Weights of a small transformer language model: 14 layers, biases.
Each number is 128 + 32 x the weight over its row's rms, rounded and kept within 0 to 255. Layers, rows and columns count from 0. Numbers have three digits each. The size before them is the row's rms in percent of the matrix's.

# layer 9 MLP up, 2560x640, rms 0.0301, rows 2083-2255, columns 480-559
105:198150158172101125121097200146163119121145129120118130153145043123167142182126161172108121120134095111136128141098132121138121111098136065100122125129070168150085110151134118110151166145187127090144061113107169035157073077140167140139097163
109:098158173161092163111104128075150143105114095112123072109104136140181176158090103095085081191117115133099170127182100121094142193088100117106129138087120158130125101114145151152137155155150133127120126111126126155121211113070130067121154146
112:138130162108150158135135125153179125163147109164138141097160179128120160118129121124133107153131161113120124127179045108144108111102156146126108108150142136138075129174116162161164138132129099162143098107076113120147190078089152053134064105
097:107173137149112138128090131148174164166189148041171026152079132114155105149077101143071162144139095139136120127134112123140107155112143113185089094120139138079099149160123133148082101126086164124113111206162108138092142052138184079128172158
090:109158093082145140198136133122107135160162118095151134205148132143113144075131113123123109142139083175103096100097095120134135104205096119112155111139170174164163136154109101148097122111114144162153109108148155107105174100134153156112165142
101:142132124115143078138129197118088121121165172117157147174071177109116142103157103144077054171164140133120142160175077100124089139139163110147130107110176145192112135090110135130150120200197103168144128074119090123111117160098154138119147090
097:150149214103082165075125100104147132154147183146117091113111106200125094148099159137108161119125182156133202166138122139115118080164137083144116102088091113136166090088101170195097126134085103081126150117122163109085159170159111115153117097
103:110170143101099087152063078125166153162091097158138125125160146099128132152114130112115087141131070156130195199129115178100095121154154114168086116076128116117165144151193142095117106088106116112105159088059160115172168140144179182112107139
098:135134142137093124135128111069074087142130087079160134100133131147197086123167128104146092177076161196104158072119128156129105119103092109140096113109140136202094147095144077119126131138105050134092089085153153100134112116125150061105161079
091:170137137184132128124090115132101168126146139142108136067099185132164098164086132142126198146205112104115113122128145106122114121132071067133162151189123145116179168129161080128142110163098206089124121119145138116101119076101133089072173141
104:142170171180110164106167168084089147120125163098158153118120137120132123140097141165066143175069137105169150116119064162106171167125102111136082125137142157124120151126156107150117137092127144137129102146130096128127112106068133162195136074
118:124104107155129086148155117121111073140185165112156087171130121117059089133023135117147098154122100172125138133122148070103082122194139149166088069122143153154122156113076091172096120134178123173191141131061142115138103112151121079148142112
098:103117126128139154127165133115160126190177109140180112187072138079100107185125159178061060132128129104129113095101160102144118148112126120153108101085110195182104112162129099195125168126122146149128110144122125103127122074101155179173145141
097:146149152147163151101106134073070125102084126149120112223103122143139094132143114130108096136141096101159172116165131178103095172134075150175100118165162152102156131140090117095152139181186149115192104131164145161099122082137129168141127136
111:179164146140080150149090118076124112140156143107109101095090053164146093187088129123147098158215176098179147173111078126089141149087138102108084156158151141198126107150112144125088127180118099117088131066136123148146102101089091175089151175
095:096185097113113160113139100099157114146066041129127119142132087161108123112125170146101123135121129174181130108100108103131048129120118126128109106149145120110136186140156136185142117137125159132163107141139168154160163143071115157145102096
096:139121141173103123158119185162117209147102145136164158111091105169122127201133124155090109142114113125133091141137143070183166125153122142090153113092117126116155180164161124152133116151090172170112167106119147123161091115120122119077083136
097:161078102195126154173112127114126113127112086096119092152115146154144138093162122141099100133092099119168198135146055152135202115173099153131077168135130147148150138118135139151095100179150163130156179147123177130127138074116152132126201109
099:121087148147076109194191162095129091150162079062143108142069136106143140130116155124041144131174026098120141159117122230082166102162139181167102132039170110140119118067155099075183100108102123104116171111118105071116137136151170124123225163
100:156113099118142107070124135051120124095186108124110091137160162175134174102093142139131133128163143100166174076112163146163106134146138130172088111143144148122113104120161073173098103141128119106105106119198168077218170106139114150148080178
103:100157123144138190109172072164114119129125143164128153157171171095046085155126077153115104153090090121162138126137077170112110121096080083151129124137111139102124129170107111166124107131167132138132108087086122116076128115146133110137143073
101:135143122115157175130146085096108119184150111132117099163143175102139144146060089116124146160177103112183111074158121158195167137178109143128098098126142127081141146117119147082190107105160111114140113130155100045117128119092202112139108150
094:172209130107114097080113134146105141094139143117176147160083144149104157152086120153167133100134149124100151140133106094140179158114158145108088115128140164132115152151131159165121099096177144102107117099131124139143130075156123152167086130
101:127181097153170139167194206095135100162161120138136084109166138149139144090163159140104120172215200135180153098051114054162128135114161170130107138139118112158140069122074123098115151136077128092135096137118127106089114139131128105163112181
103:114134148152177172105213131127117195158174176083187080162120158130114129117097159156170082135114107105150148153103089151115184178145153106156063092129098081114118137090121097070126115148166137128125177153094165104115130097158215128187116114
097:119122178082079056096126118122067078119106112096162090160117118100120121102068138132130115112153089102122157134143142145144126165113108147155098129129179211106168116118132182116114094173135138093162148098154165107147157095123146176178124166
099:123166093161109179194097091131151136209103116157120138206072044118152127170090093140132111159118168114137137114107111128129127110100163164153097120202122122106147177106176141100128109138081196126149155177114081064129140150165136047117216151
106:140097145170134143071146193103164132122146086124146099111120076103126152169116187173116134114195180084140124114104152125173121134183120078137126152110065162138113130078109086172135168144135045153156071069143141172099143124144159186127095145
097:136137108177101153063081110115071145098091130095143127189126101119120103174176175165118072112147116143155136170108133147138124106155170120161110127128093162200145134095130092124125107090080148112152107151190144088172135115131101096133141117
105:132132128173149092104125197110144138109147158091082128121144190157106176075138104125162065144086125152160132234098151118167114120111080131170030099136192153158088096118056126146069144181093079115132193117157159066172191062065202109131132178
096:124189154086127161130168090130128161149141147147101085140155088148103132128134120162162085142136129163135173153091097148096163124063162113103130119174130148091154167159172098139116122139121142158119142108181177131077132123091154086168187168
116:148151105119074123184069149144140133193210162163158158130142109119112121150120117132105049128174169063168146127102169146100132145121124144120128077067135134099113138145225111145120133096123094153104185118155115137145096038099187129100106188
096:115117192118112140145114056125160126101082103061136130161128170090162164128132106141173152170174113159109193184125123120111076106137060170138088147117168154108176076174135138064130205128121093099127186082103117081129144115139150083137133093
096:102148139163087138096122155097173116133142130155112128187119111171137062129189059151100099151114077139094184103232112140104091128150124097157145152120074129123103139175099146171111115143079074111153138154146163143195126118090187148137115164
099:210112105106105153137090181119174157070130137175183128079081135128121102108165103150089119131161114183113145153153142153180136168146165185136166122137137140145131131110111193169111054137157149095121155092088109160163134102117113146136130128
099:129166144146146087136076187112152096129164030090135147121126137080188127210094083101090109133158150093112155170163141156087088151157160116121138145106217136132143140170137171063160195072103189120178159090092119129143100146204110073116197121
100:150198171210105083121101147107095137044186090060163147121101161133138162116085115131109136142169073140134150136107048153177106168139110114077078163157093129054171113137146125116137168194113128129153133048125135081201159124106179135197152123
097:151182155135105168139153133144161159160114095109099053104148112101093115091086154109139165100101110157193124140099083133117129175141112117158106077103176116186117098145145113109115200085114146135112133105111081139093118126055097082164150124
099:097116155099086177102157155091108110203115125164167170152065094124124095142139149090080140138098178124134149115120116108122110166110102157132105158153117154170147098109098114150184163127140113093109118107087119137130123136196123127093114106
099:160163177159063191152078094093106089172166168098135145186108183122124139075103165110106160114108113089138154090151066085153145104207127116121137145130172155138149158144131145134127161166110063114120112189150161160158122129065099102146166161
099:132158111161133155155118118155131213142087077091147119161113119164150133088164130150169122153121174162106129123160149148104101150110122099079160090152141131100168092145148099134159115171104162124138125069094134066117130173165120169179134144
103:193155101161110125122139095128099210180152174099105137165103112136114098131055121128091155193099124129184131189137143129173116153114140209145101093185134138147101130131100137143115130128075177118165172175106186139194098073122092063108131126
094:170090144147124186114096110060109141214076137160129131144138151201091084141128145158142128211109118171173162139123137159076145141155094103173111118128125156162110130104151128126117167115125064154127119126161140130123153165128134131127130121
090:149176147190095071187153146173146144152098093133178080112058064133143115153138114165135131179127115106136112119109111165077171124142161097101075115133081128142135145089117115077106095128151141167154055156077144080109139123130092130152065103
096:203197158160104064158095127140154147132168125074105197140194115180081089113121142106161149127159085159187149158154150148103126113144129167118103154170182087100081133181123101117095092092057183113149130051131084128146106130141139120154201098
099:105090126147088149090151105143151179154150140128166110156132146182118082114073142193139095090150092060187164137121109104102147069149119120179103102110159153107099104114098115255174096163147114194094123160100142117148178143185089152117106092
100:053097119096101153115156129101064102178199057088131133092135075104114102155122157120150160197124121153133187122139147153138112125146153058141079097129138160097076094133162132104135098162154091158117171113135172114154116138056139181194135130
100:134113150060080099147087079118079100126083106133131140123149108104128078164103122141091060123113098130175129080163121144096132169141146115164140078125167125188174108139095150110090147197122139139112108123150187143098098101132103150162158137
099:150109176130116123129147153048125128132102172146181150109120113100121110207104113163112112164158127110135128100107173154151155115136131150099119132147086114134118164155078106121099083112158207094143136121140167154104149068164126111139141137
104:126175145086137172129069112096146081163100086125112094122151102100134109156121087093099105126141151174126124129190133156173089165108175162151106131166149101103154102108147127104080140138122159162151104131123151071154087098049172141132160168
093:126123057128127148075140155121104170142106094072145129167143120153120107084132141159121153112128073074127122133125134111189154089103064099131160131114147113112168134102164109176147091118094094190122069139165169121188153127110108114138122152
085:120184122157138047099121123123135122125119088176125088142131129137128113170096093120156137183183119125138114113125109167143127115137142104120152148123147147147117167123131038173115193126187178116132109106106123117093116122146124098143110087
099:142185070150140118141157096122132101135121147141104113126106173146165138137118052109112116131092145148098128146193185128153207098198197112150137115172178154119084116120137077156122119203126120171144197065118177157170113128114149104126130080
106:134118074156068162142121133097113163143241148112139098167110158153113107111150105150133081171201079154132135155114076130116156195151199158152148172104148180144191077171138146077092130131128071194107154119156128157143133106165128077142124056
103:109119112157163152179177102133150153166181087116138061128073137096153126185111127125105077103132140098155137128091130184165109192160110134174090115189169162124131114141052156159133169158144114093202095157091117180107109126151140099165079157
101:120156100198118158115172142147089113165098118111165109156077073149109088120181108172147104159110086078149108137177073170132097218101134186161109142157106150140063109156085131117107171146154192150199089157117106131148079077104119103155123145
101:135180119147154121165144121138103176192104094130139158161109134158074080172078106137167139117160111144159135146138156129180174108082103097106086102131100220075140100113181120149163191151187128164139064105181128083078160107107126197098193159
108:115102169147114093207155145122089165142170109128141137181086121107135161099088140130148128116137170085178133112067127095140139176113084102158163091091151117146129080126111108135080179142146130122115134090113168095102087096158128120143165139
093:114123131163148170178099136181111096134167126123188149111099108121132170104120156165101116154127141129152156193108120153180032149150177138105091102126115074131118153164130139148069142085123125163114088095205127127111176056114084131171144178
097:106126129073131128112136139095101089062113038138180106095075099162108144195161137171134102099111131118165127113194148173086095088120103140102139154101058146064128098108134113123111144147147117112108115178150161136118111093200167089137106103
095:208140119166123160167123162120014093166129111053173143130100122128064156122103154161176138141131144079167138164171151146172156142103114144147155072152109105123207168113129094142117132117189121155146093164124103110131155081145098115155127115
097:127185103193108116135147140130123167137130183118094114114167084138124111164102145199116125161129098176152116122209085099130080150106150116146071113081173135127088125134182130172085158103095156186086159063192071188104159091089141160158139181
096:177062142070127102149118103176078143121075091156165151163126085119161133135136184178147124074117144153136123161139162176181097126118118147085073126147094116127138056105138170094080063121132144149152150125188154104130124110162176167170127151
108:113204170114119131061152158121090122120119117097126105113107095118164083206089108098088120192122091192129117159153122193134075120150124076114067135032122123163107152090120120125095098100090165146121130114096156126130158143078108132124136150
100:084106151138128126136165149185110101125104160143093128138112106146143101125106102111146193178084173181111119140108071122117115197093127172130099081115148142120169061165177123154136161112117111145165135142113072126077134113059210153160107124
097:131153174109154093055160128116121130140170173144142132125198147134140125128068150112080136179116123161140100138127084099100131126169138045162125117193153129087061122161051043144136113133102135177147112129134165104133133122129126154082062148
095:168113067151102104134131129145102148115106129025140126151095151166119101113115075102147134156136172131057170155135074123167160195118154131179099157120096133101155169133154098107125105172107167140166167109151147145111087093125142074120173075
096:140112165167121222140123117202126123171125130092148067116108163110092160136077097139091116139153147131115115077139162166115155109143117107181086137095077121140136111124105118164152119081179195117219140100106164144115126129125140091109083082
111:131114164173119157082115102094142174086144139175088130183045099167110111118115144107139156199126137144160161158171103170176139156183156162122097098128146116153135105041145149119132125164078159136140138102121127109118157102146136147099091153
096:181156160166145097149128112111157099127176098170128150183166107115124112113086124101139148154200112150178169115148071137140117150138135116154093122048151177217074087191126148120098213139092098192118087077128165064190163122155164074155149121
106:107128189128104131099097156141120207075125100149180131119154086207088134106116147128092118154147145141129152130152139143071091098159148130103137104099117112124157107165120117128140085194102125111108149153184137131219166106117158139119138196
096:157156112103123141139078136140122145136139188128177168101101174216174127147104100105133126150171121165103185077187118120169076118142153166129148197095124077144135163163111105179123117146073157069105171071087129072140118132158142117110136142
091:157144131180072118129146195144097222142079067107132104184179132088127081068093189156171028131124115124111095194089157162137109186104072091117110062155078086098151117121124120149122101130157141136109136119089112121097129141189120085160165170
099:163146116166118124132149121127146116147120081117169123108104127098109169151116091129135125111157173195105101134131106147132062147150088146116104110147126159152114166084143078093126158129136080091094086047097167177086155155092136117123132102
105:097097131148132090106159127093124122105087081108137149102135140188104079077113151093142155206183130211120188161193128157141121139147082118117109132158191127150127164168085116166157165200134072140182147085113126116128102126114154127114153103
104:097168150192114103149146111094149158102173159084213081084121122088140132183084065136136125124109113132125198150094102164134138134164158159141112137061132125141144153126136142131120237110076141104145131123114063134110157114117142107122074090
101:090161131089083131063123106119132132118147079124100155155123118149092146178151111162120092106179140102228132101148138110107133180125158115090124057100109164152094038144142113112110186090096085107164133088148156127138168134173103100103184124
107:118093146123131121126119163136134114130099108089128049183128187173186142131081093144164118105167158120167153132155127143124104183090114191100129186067119099140137133163127076148108148141107091136170063133092137122188084134157158122136120134
107:145159174140069130092138105099087213140157168124112098174164092121064115141144146109120128123132156138139150131097132137128124146111128131175125157119129120181063125083134148131106159185108092045182109152130203101089170096153090103128192176
103:151185112102112119127153137164067126199100095128128141135157144128095138151147166112138138142135173196075077171123135182106111047099097158111114110116144076122112101130103133168063144142091113102130171131147151165103212143124126120120129151
094:197123106072071116143152098134137123146198170115118131140138051105101071158109098158133139150118144101112124133142087126145128152161164123113098111094094147153150122109127114137170085179135162135154179158181083120161088136147200126109113100
093:108092170176136131169148121137113061156161084145168111149160137123072072155109118141085177139140147125168185145184092122133177158126172183099102054105079121141144118155193058219121140161075084144137171115152128137148107173134140155130149104
098:167164109107157098097168083094056124113164107118173142187118100189139127143113099117128106159110112113130144108155136072136137141121145127204114145115098140053105126114121098136095143153068095082110113114176228138184077097130135158110139146
100:150153090113113090109194116117145146138087100122109151155155081148101125104148136146099147107146118179118202132146137164120123089114132162107139184178137100096155088136164148190125150155071160140147133109057160099147126128117175158172087155
099:109119160184141197188089148176117143139162151132120160137084146159076135107095111108076134130114176151122098103147150177085108131128107105130132129088078154118123126143067144134149192111108160087160069133105172145104110077124152122124086079
096:128090148201148136116189126170130158113105088082161096171119116136161128098045128130153127157214139148124142107181087203157156217167102072085096174111122100167123081143081141156182140123062092122096117101141120103122156101154099146132083055
091:192203149144120044125098079128111106108157098119115146107136109155091128130086103085148124088122112126129186180142146151108135150116187104133109131150161091146110109117179119103104144112079137112087085059171162135150117104112117123138135177
105:151122083126105105132175192148164171118152112099084124109120141128144067162146153136157109100164100146197146125130100135174131135169176117144119099126154172180135137112117182164128094099152080132125137106191103075142119164173198143093117177
095:143128118113105149142206101053105134185168143163156067134110173099111140102098104164172138101119182151120138075117100125125100153112155114148135142102114097140090125113092121107165109110157139119120109170114108161152140094112124089230197144
108:162135134123103085105077119132169183159106089147156115149088125169122152186144098153146180172177142166137148145208102136126047172127130113119130158139150142129121103055159143153144108161133092150169157117108098078090117141173147143098078110
090:088115144130105244103124084100116136168122167148149186133114118118115100096058107120083190091133107081130121163143108167104164113072174143138077133157173154151157119128147133084109075095128091143084166136116133079121124090116157125144166079
113:140217129124115158083098085110107152141112107112177067130091169146144140156103129231160107161114179148121119120194143180129075117131101163153133119091104144166126105113091114160069124124141146096170162112115088135114127131143125132140086124
095:103134109125130086073089160173132165104152076167162099098113153124076167161139138194145149123099127155105124146158127128132095103128110118155155136108154147128178167111116078161074150101134076127143185091104147115131119150151093118134161119
099:142092117138144109065103146109137132127099103169127158132159051084127120175133158112110132068153106111104145042139111129138120180160128136126153153138118159186166110103183082184081146182099139125126132087151159050162185145091134160169112121
105:159178079176120118129135153111135164157125114104128135135143067123093152193093107168089107125128118152109123161113122131194115116102164115165106127170080150201141123051149134158138189102057140139122131127127153052123083120162129130133082131
105:104153108182079174182144117182182142115098127110108143102165117161112123172134117125129147142140130185124136105137103155161114167117105147103106173117122131137112138138128051178105098122157127134122091120084157139193094125062160094111172155
105:068177162197076044139092186154158111120144122068106158174125109140134135176063126132143166127163104146157150094151103160152122176145132124121109165177148113152092109098156120143118173164113111109112149108146137051138144139141111131114123136
103:111126128176129135209136140132189104132126085095120115133109152178155142101111109103111160143159129090196126108165102117109118133131114099127045220121112113150146127136068129192179114171188086116146150111090168103137125137115120147132163131
084:153120101118121152197086159144158128208119128065104078141115125146137092132142074140131173114155146131170121165113121132090172099111111128134109054139159162138153159152158065099155110108084149174182156102104132126119173155132159167154125122
100:159132129107174122090104135129148132095163181093116104116169202196139148139094103121129106082129125122143112166096090107123057116075139111169135126133135186187114094138090089156166173130147032096116157167148136154107191127114173103181137133
108:121137143125136125118116132096121142093145072102131135138150126068116107140094101119123157138142102155130136167169120153146125172126167107152148103135131146095228196171119133130068112143147136138137195017110094155157150098142175174162126116
110:097146167156094102121141144183098142155061151132197194125073123160074130128103138106099101192096135119123104114176106178125107172155148139158151151154152149093140099103114099185087095195126147173152096157125137142057083113097110129134147096
101:210121099120126203172093184166127114188118129133171140088098153145133094095097117160152066160115156160197146141127119162080175115118075177177108133086120200128123119091070142135123150096089096119071126112181119146147122101158109148152063126
101:143155168166148144099162144103127142143124158089109070099125136133132089100164117191084160112083063137151166098071090115157136201159144094155135077140144137158133147145083133100138111091081112133163163095097080140152140107175139154168149138
099:048127177137103120125172097141088107185131131109129082173154066180122080147154140149135118181134059151103137110092088133106159194127124126116120130104139110184191085117158139080113128166137109142120089103113147121161136155107152125139089155
102:169125149145137155135159120170117109144129116100147068120133109117103138226107132222080045125127148180133145133205131115127081132182161089105156181113183141167095084173142134146120135113105177203139139027158162132145136149157123129141122100
097:167079163131127148107150107180189131127116148152095066155110120088127122106114109122085094194129112188105136114091114075106171161195178146117104194160151154127108119060140126098054128132131069155139141147149212143073119127114130090102129130
096:179101122118155129167157137143144170118071111102177139126133154110101106233120100132110115093094143189149118204194143151129100163124057127127151086106097182158103122141108087128056147153195173187153137087100183154177125117151142114128121097
100:163155128151121105160104071111128205174219148093127146087145135098116167150172084162116153171080150131074151143122108143081117147118080178083116140132124117151144109110147131138143161129094168126078147121099156105146139088091045129122232073
102:062125134160144083117140088146079136105148129139094104113144136141125183138152088163116119203066100146131151185087105101125179141122081116165105135161182084129111104105115131123127081134078110069139117150042117130138077132162107126126119104
110:124169078126110167102087114084071115114139128116163146133111175124146126125075097122117090153134158114161157110150089141127153123169170083186090175120073151137143100157160079143134132098106162097153168090140110111140148120101137143102186171
108:168128138132105095157072105146132118195131112173081145166118118136142076155118114129127174173170111167186101097122161081151099141116106106105120112117119151130129121096094086146131111149147212169158164070134139069101093103119168096162140185
091:169177119093185158175110116162103098145102138122089112107111124164149104152161092127165119132122159126132177213146119176174146118095120110147127105128120200157102129147095172138108131180083110161085122137142128179143109131159165132143114120
110:158152129092087125154111130156165132158132004095118116124156101137111128147053142153161143139086072119185183146197133185084084142111120117128141076096147142056106116113131124169130090176147123122166114146117127157117144113137094137163084149
106:161173101150112115122158103105097135144187139123137171154073183120113157158109122099105146096128027185197134132135145132110148126167199087141132117124187177137121134102095159103105136102118130151113156138117130098105076081168134107097139128
108:126132125155104134172111168126150133118126171077142095153152196170110110102111124155114188144125179109105160207086122134116082172108176099121090123109138090133158091121115153173108148093098134147124160161210164065185110104112148144101114140
095:144151182083028112170116101058130200173148082107090142186121134132158123144082162110189092174189122178148143107137072093141135175137186102076078166125147135096127153191172158126154140140076078111147225129149143153165125109098107160121054071
096:084127156092121146182093176117090090099166098155120127176113108147089101123111120150171161179082084096182121090186095163107144146128093166133142099139093140144185139094095121168194156108152159077153180190101123161089134118095114195158149125
096:137144123113150107128168125115087105102123120061149107169127135119136116143122137179169111183125104171175154149095130120094139214080096113219127140138163203118128133114091126151084196109132140165134059083137104136088104110127189098191144125
102:146158108125094154137153132097160147137125043104105119147124084097122158128136099127083170109124098103104140170100055171154097126069129086122152056161132084132063103089117144147097127151147174168165070136165107103087140187156141088134135104
096:118140130086134107157129127112147166126166068128100094170141125114113137134108183160096117105106080130088155151061101102167120167153151152165114167135091183101111053102122191179119165107063176149117174118146168116119156123164102133177123142
100:104134169133121154109067135128127127135111171141135113151084096165131082168119112154080101139128138160156162046132158136113108094122091070158117102068167182144115133118104092109135120163134140188126190107104172146104173134096115125120136140
100:107135116141132171176175107117163088136120100107087176073145132169095115118139134148140101104094162127142157106187144109122153116152115147110114117114118120153137183132142140168109173127115104114223128083096087146172125123128135168132058109
097:163095131120145187110095113100117147127127170140120136155182108141133106091125149161105145134150159066147194127114094131118172194137062139173112130165124139083146081136118164153135186182111127082168063133139142132152141089050115124087111134
097:155127091069085102142173143130090176116183108073139172131135131160137120157171115141157038132138158111163133138136105134140124167172127131109136107123144188110075150101102112164102125098132136159119127114157134144133152095144115108193143103
096:091135115079144187102133163103084137154062179111138076125100168161158178067105099155108136171115113155185151164218142127157116158140141157134120102151155103143164099105135133163080151185151149161142108127126121108167105141060159152095100151
099:109082125190075070141089131079157125078167138144158141141178160178135112102133095115136153171164096166149186151129120170132132112147094114096081143129069134071164119159153124172092146102129162065157108083179121102139114069131142113129095134
100:178102092165142197152147186108158190209124150144147137169136095157090075156134147150115134137134162108161093103195123130173103163098179091143093083128169131176122113114135145178097065133159100168122126105176119075071115071112156135110101145
105:137138169118158121177123153135157129127108160152143098159075118176103158085125124104118141203140082104153173101140136155205059175102140085120090130172162132151127086103127125121132155169209104107159143130087152096064089141051123172129088146
086:202129121123159179078085110125133133104109114137119090170091141145137102119123071118023114176127108093187148087126115112052086116121102146129130131107105109134135068164132189140125145155074177121141105128100131141203223164142165107211161165
100:140118211175150167125085150124132104145094130114135107157122085148100064137110083173123120109099085121144150149125180154080116107145124158100025086131120123119192131127093093099084080159120155063144154142120122114136130089121140142189140078
110:122117206148148122088160132127144142149211118135131120146148191136125052143050069142153085127139094176186144158156106080138153189192180121125058089129180168114076131109153112099104121148149104125106161130226079166136186081104162083165117082
103:172132148108104135117132163081086121086197095079102099126129137150154088087118126115077152190089123113166125150102101101099118111156141066156136109112151144093145161168122138101136123171144084103094091138092168093173126138087126138122103174
108:077107162121091181166132139129167115153160173098068132172123062122146142123084096131074173194110097105166156084150069126094153159132136087131079120154119151122182148168119120100131149210124120106160146152087167092076163118093142082100124148
105:179111113076091109090104067116135146131136133164062105082140099127176111126115102113112107175182105136124152131152074149169103181167146126124114111128147155098117143112165129099162135108083100185151136152140150102163128120049119080159070110
102:106072133123072109092100159115151105126169107104104129129095080141118072151126107129090099135183092129112147086141124155064139152155122155179095106133137125189106161121106120121115178178127103124150147147109130142172153129144164106127085173
101:168145096102134113106139099113128068131162092171177138118103110106120099135132126134103080059120109163116094114105114137109117123121160155122111108116096159249115072085091137180098106110127110138082148123152100120185132127170124104116158101
096:140097148136161136095106174101198154104069141111101041142086108130077136120121065156088102177165155104132140190148132157181116125089174118170095142163196176175195097171155062121194138142150125151145121109125126105109109151150087056076183114
098:159173089138114108082115109114129150129097129151140108120039113142131076233144068147105139147139147112132107159154152099141138168104174093143151101083140181177099152115101202133085103135149157137132198103140060092144102063156141131161115125
104:104132171164111184135112068123114107182169114076186145122071143085089134125098131153097075115139134150089149138197164154101125145114161154164121159144119149061113080140148136164069129111131164150212196105040123082098147121117079121102129101
108:134136109115047075164107186065136101099090059125137111122101130109129118152028081136126071115129110065164163137145082143096117135122152126144160154126138159137153110119149095136111191111101096132232123129091145147153124131129193169122142101
093:176116156102096115140113169148133152146103132112121104110095097120147106150147115188114154129096177120125124157164134158138163063131059141119148188139106100180135127137137132095110091104152078169138159090098152129179131128181078144142149136
105:137135151187117122109119153147156097124169102074122095111084138152115134151105121150141111120096131151049176122201171182137128123202109157131120096044117157113161124081145157115123102157099101148160184026083114143147140130113108167115169165
103:119167132106090171107087126125111143118156109124114170125070182178133114135134144124118134111104096126103177148119134169156095165089137070124070178151134131166112120171097138113192154166176154131151104113155136100173175163123119154116143148
111:175134111092130137110138084111140125185106140135108163099109187124110061166152131122077134091089124108142126170177131159073097116059120134132137154129102133063091113145081120221157098135085139149113131073163167119158128060163181090143194119
096:175160140124148135133154073108084168229166166132115101172115069167111130099121111159142159129137101123145138150104144155145118183108131129100131119138080195154105141155106093137127161096119148095136099119141145116166229080125141167131086140
099:172182121121136146123125144084158099115155108114131066159108106146125094173096110136134159158152128183137084148083108138155134191131125182147168121145152128174135151103110106107097197102133131091158099110126159077156111024035158128156126133
101:164136127170140130091166083105111150161125201071095159121124147145122116070134109139160179200119092153138204189094119193192160114130101129156110073145184103109134152077118138112168125188138133150089143113093075080123119114176126091142149113
102:133196095180067128085148146075149130120193111140153115109140134178114149101098106109159107124140157083187153121130135100103050153137156125158087134066090145127104092153140092112091145121163140116158143116116121159168137150142146110140160176
099:149118133126131155112119153101127038107118095099111098100054136134155113194123105117115155172165132132139160122111110106165156113146169085127109131091190171140138162078135070159104120172149097167130096109155131135147162143120167069086117070
097:134104143215072158082132207158126162134127075106138100130075133180096120092128121170053077148144083169097148154233119198124132149127139148106106095087105121156119131133120131159141100201196141102162120075096167133136163132173142172116103121
094:090144170136123181163098115141163156121141102046126149080185072132143085128146109140107125150136088153147115186141129226112140175098149174109153168229116095112175157145145137096145202142164174128105131154111101080068123123109190131102136117
102:169130129139066126173167193143169162165128094115099156148138123162133159122159098161092121178080141199093139153125065112138144075150112141139096117134134141086116094154099058069110159167127143092145105087077199141208126087094074112146110075
093:134064109080116110146108157145138104091111111144154116122124144170119122189174181155087203147096140119161121176255161114134144132159174151139145137098190159112110112105165140109138078140197106155147121145125116115124136164121110159161137147
089:204169105096154117203166114112146149151102161115093094091114117112127170185136139177175123146120183168175148144083095149185131180127119114171120083156181156143128096170166109120112122093146167142165132127168092072153115148147114143160112109
109:144166124098110156106177129079104105128127126129220099141079192155092076121129090155100109192129153130098155168173121148101111169119137133182106118100164157140145150159133110119119116198143147108173178136157144174106135166187119165106054119
102:178140179174104208123126145132072143145134141086135138081148094110124184096066144154072117104161112074150110139164135142109157139118137118133109184156141166132115123116084138118136107110161155148166111148093137113090120107099132135130163119
098:144095109176082162083206177100160143141111126129207100106107081135116116138098147185114126155119086130160097103153129116167104112110171077121115134077167165128108199094072161151104120151154114115131110093156149112130159090145162120115143154
102:079160100113094093131128109096074112137206171166067140167079160119107159146076033110080087107161142149155123135081113131155149131162126122124091111102098197103149148135089110207125099155086110135140123127126149147143193083069128171112195146
106:108178088088069166104107140083120169136104182062132101136109162114136144146125148099140162100116127172172085176090090153134130069146208138150175146088157147144104124091143076164126149161133146088131054186112145067194109130131114168102078128
104:149180123112082105128160133121184129137145208163127118193095135115151184139165067102191162146149097191136134103128108098169124174128077140104114140132125189148138128075113083120106121146123149112145175104048166149153144166080169145141178122
104:121160127116135134064116115106158120139104112120152126172131138147135129136095100126161147123046124153118179141189113115103062068112118118200093139103072150125145145131137096166191120143061167104133118187096158157188117108175173128072143087
115:169134138075145182150103100106132136141092143166129157123066120125152149187124077126076119179166108154115140147117099154131065110093158129090072144164156178151138150152117142145111094167104116163135108128137122097163165128110140178123102117
097:166127142203124173119141144069166060126147077123184170083119141181083138154132130113124154164186108158180109177153107112109094083162115103114105135123199116122176151146149060138137053110123053114107119107161132099192058085134175158140143144
092:129205127148121156162109092145133130124138149063132111165101139152134098104147130133127159177104099194101091129088088151176115150137052124119121157152063148150107156077083180086154149066117097155128130102124100088101141163093131129171121160
102:121113100120139124098109128128105166117149073092130117141085099192104128165131133118145109129142067085183160159099151144141139144058077095120082119186178148136133100093140098104133139136140061117128121087150143106132106175144126135125073099
104:158131114121143090171132175083173135147153081134130080103079124138157108150067035178105066099163096150178128137135123125145092139148158164215092162133122136103141164149122079115128160126158106161128088144072193130107136137115094094119139120
098:121085133127093199182112147100070194197140171122151117159131096127103124097155128118081151116116085132131123112104126114089083123110129102134112136198097172136146115093110121089132167116133135039076083120157183101150125103123195134114100123
094:160085147129107121146143129082102069144218117132173091101099128192143110127099113118095150110169173136093217195165092100107162146083117075172099161092109107195142157100054128165107161129063141156196128151106138140074100132103091135100134057
095:156171097180124126169105177152112141132083149073118119160103108178144139145158148150173091163125170121147133116152132141168136113091152100127090120098133130136135088142129174103109097129100116137116142142149119096110122097119191145091136104
103:171135136099133148076112143121107145146116097138135068138065132113169141160077144136144107148163166136142165094137073107165118200090124098133144190092096194162112103207143159108111131136117064106141146122128118126061152109160167101177158161
105:122147169100133100148123130125080135109179163073117106164164172079164137080018111171139119132160103164140156130111071205177108183136142109119095130149076148121172087136127128110029148180048087143144121097057111071132143152110193149190094092
101:150149155134135123089134144168159109104103133128156153130087034142110150153129141127153156115143115119127139117188070124118115122188148110159105130113146159122133085175103131134108114121122104083166133113112171123140108106184153108072140165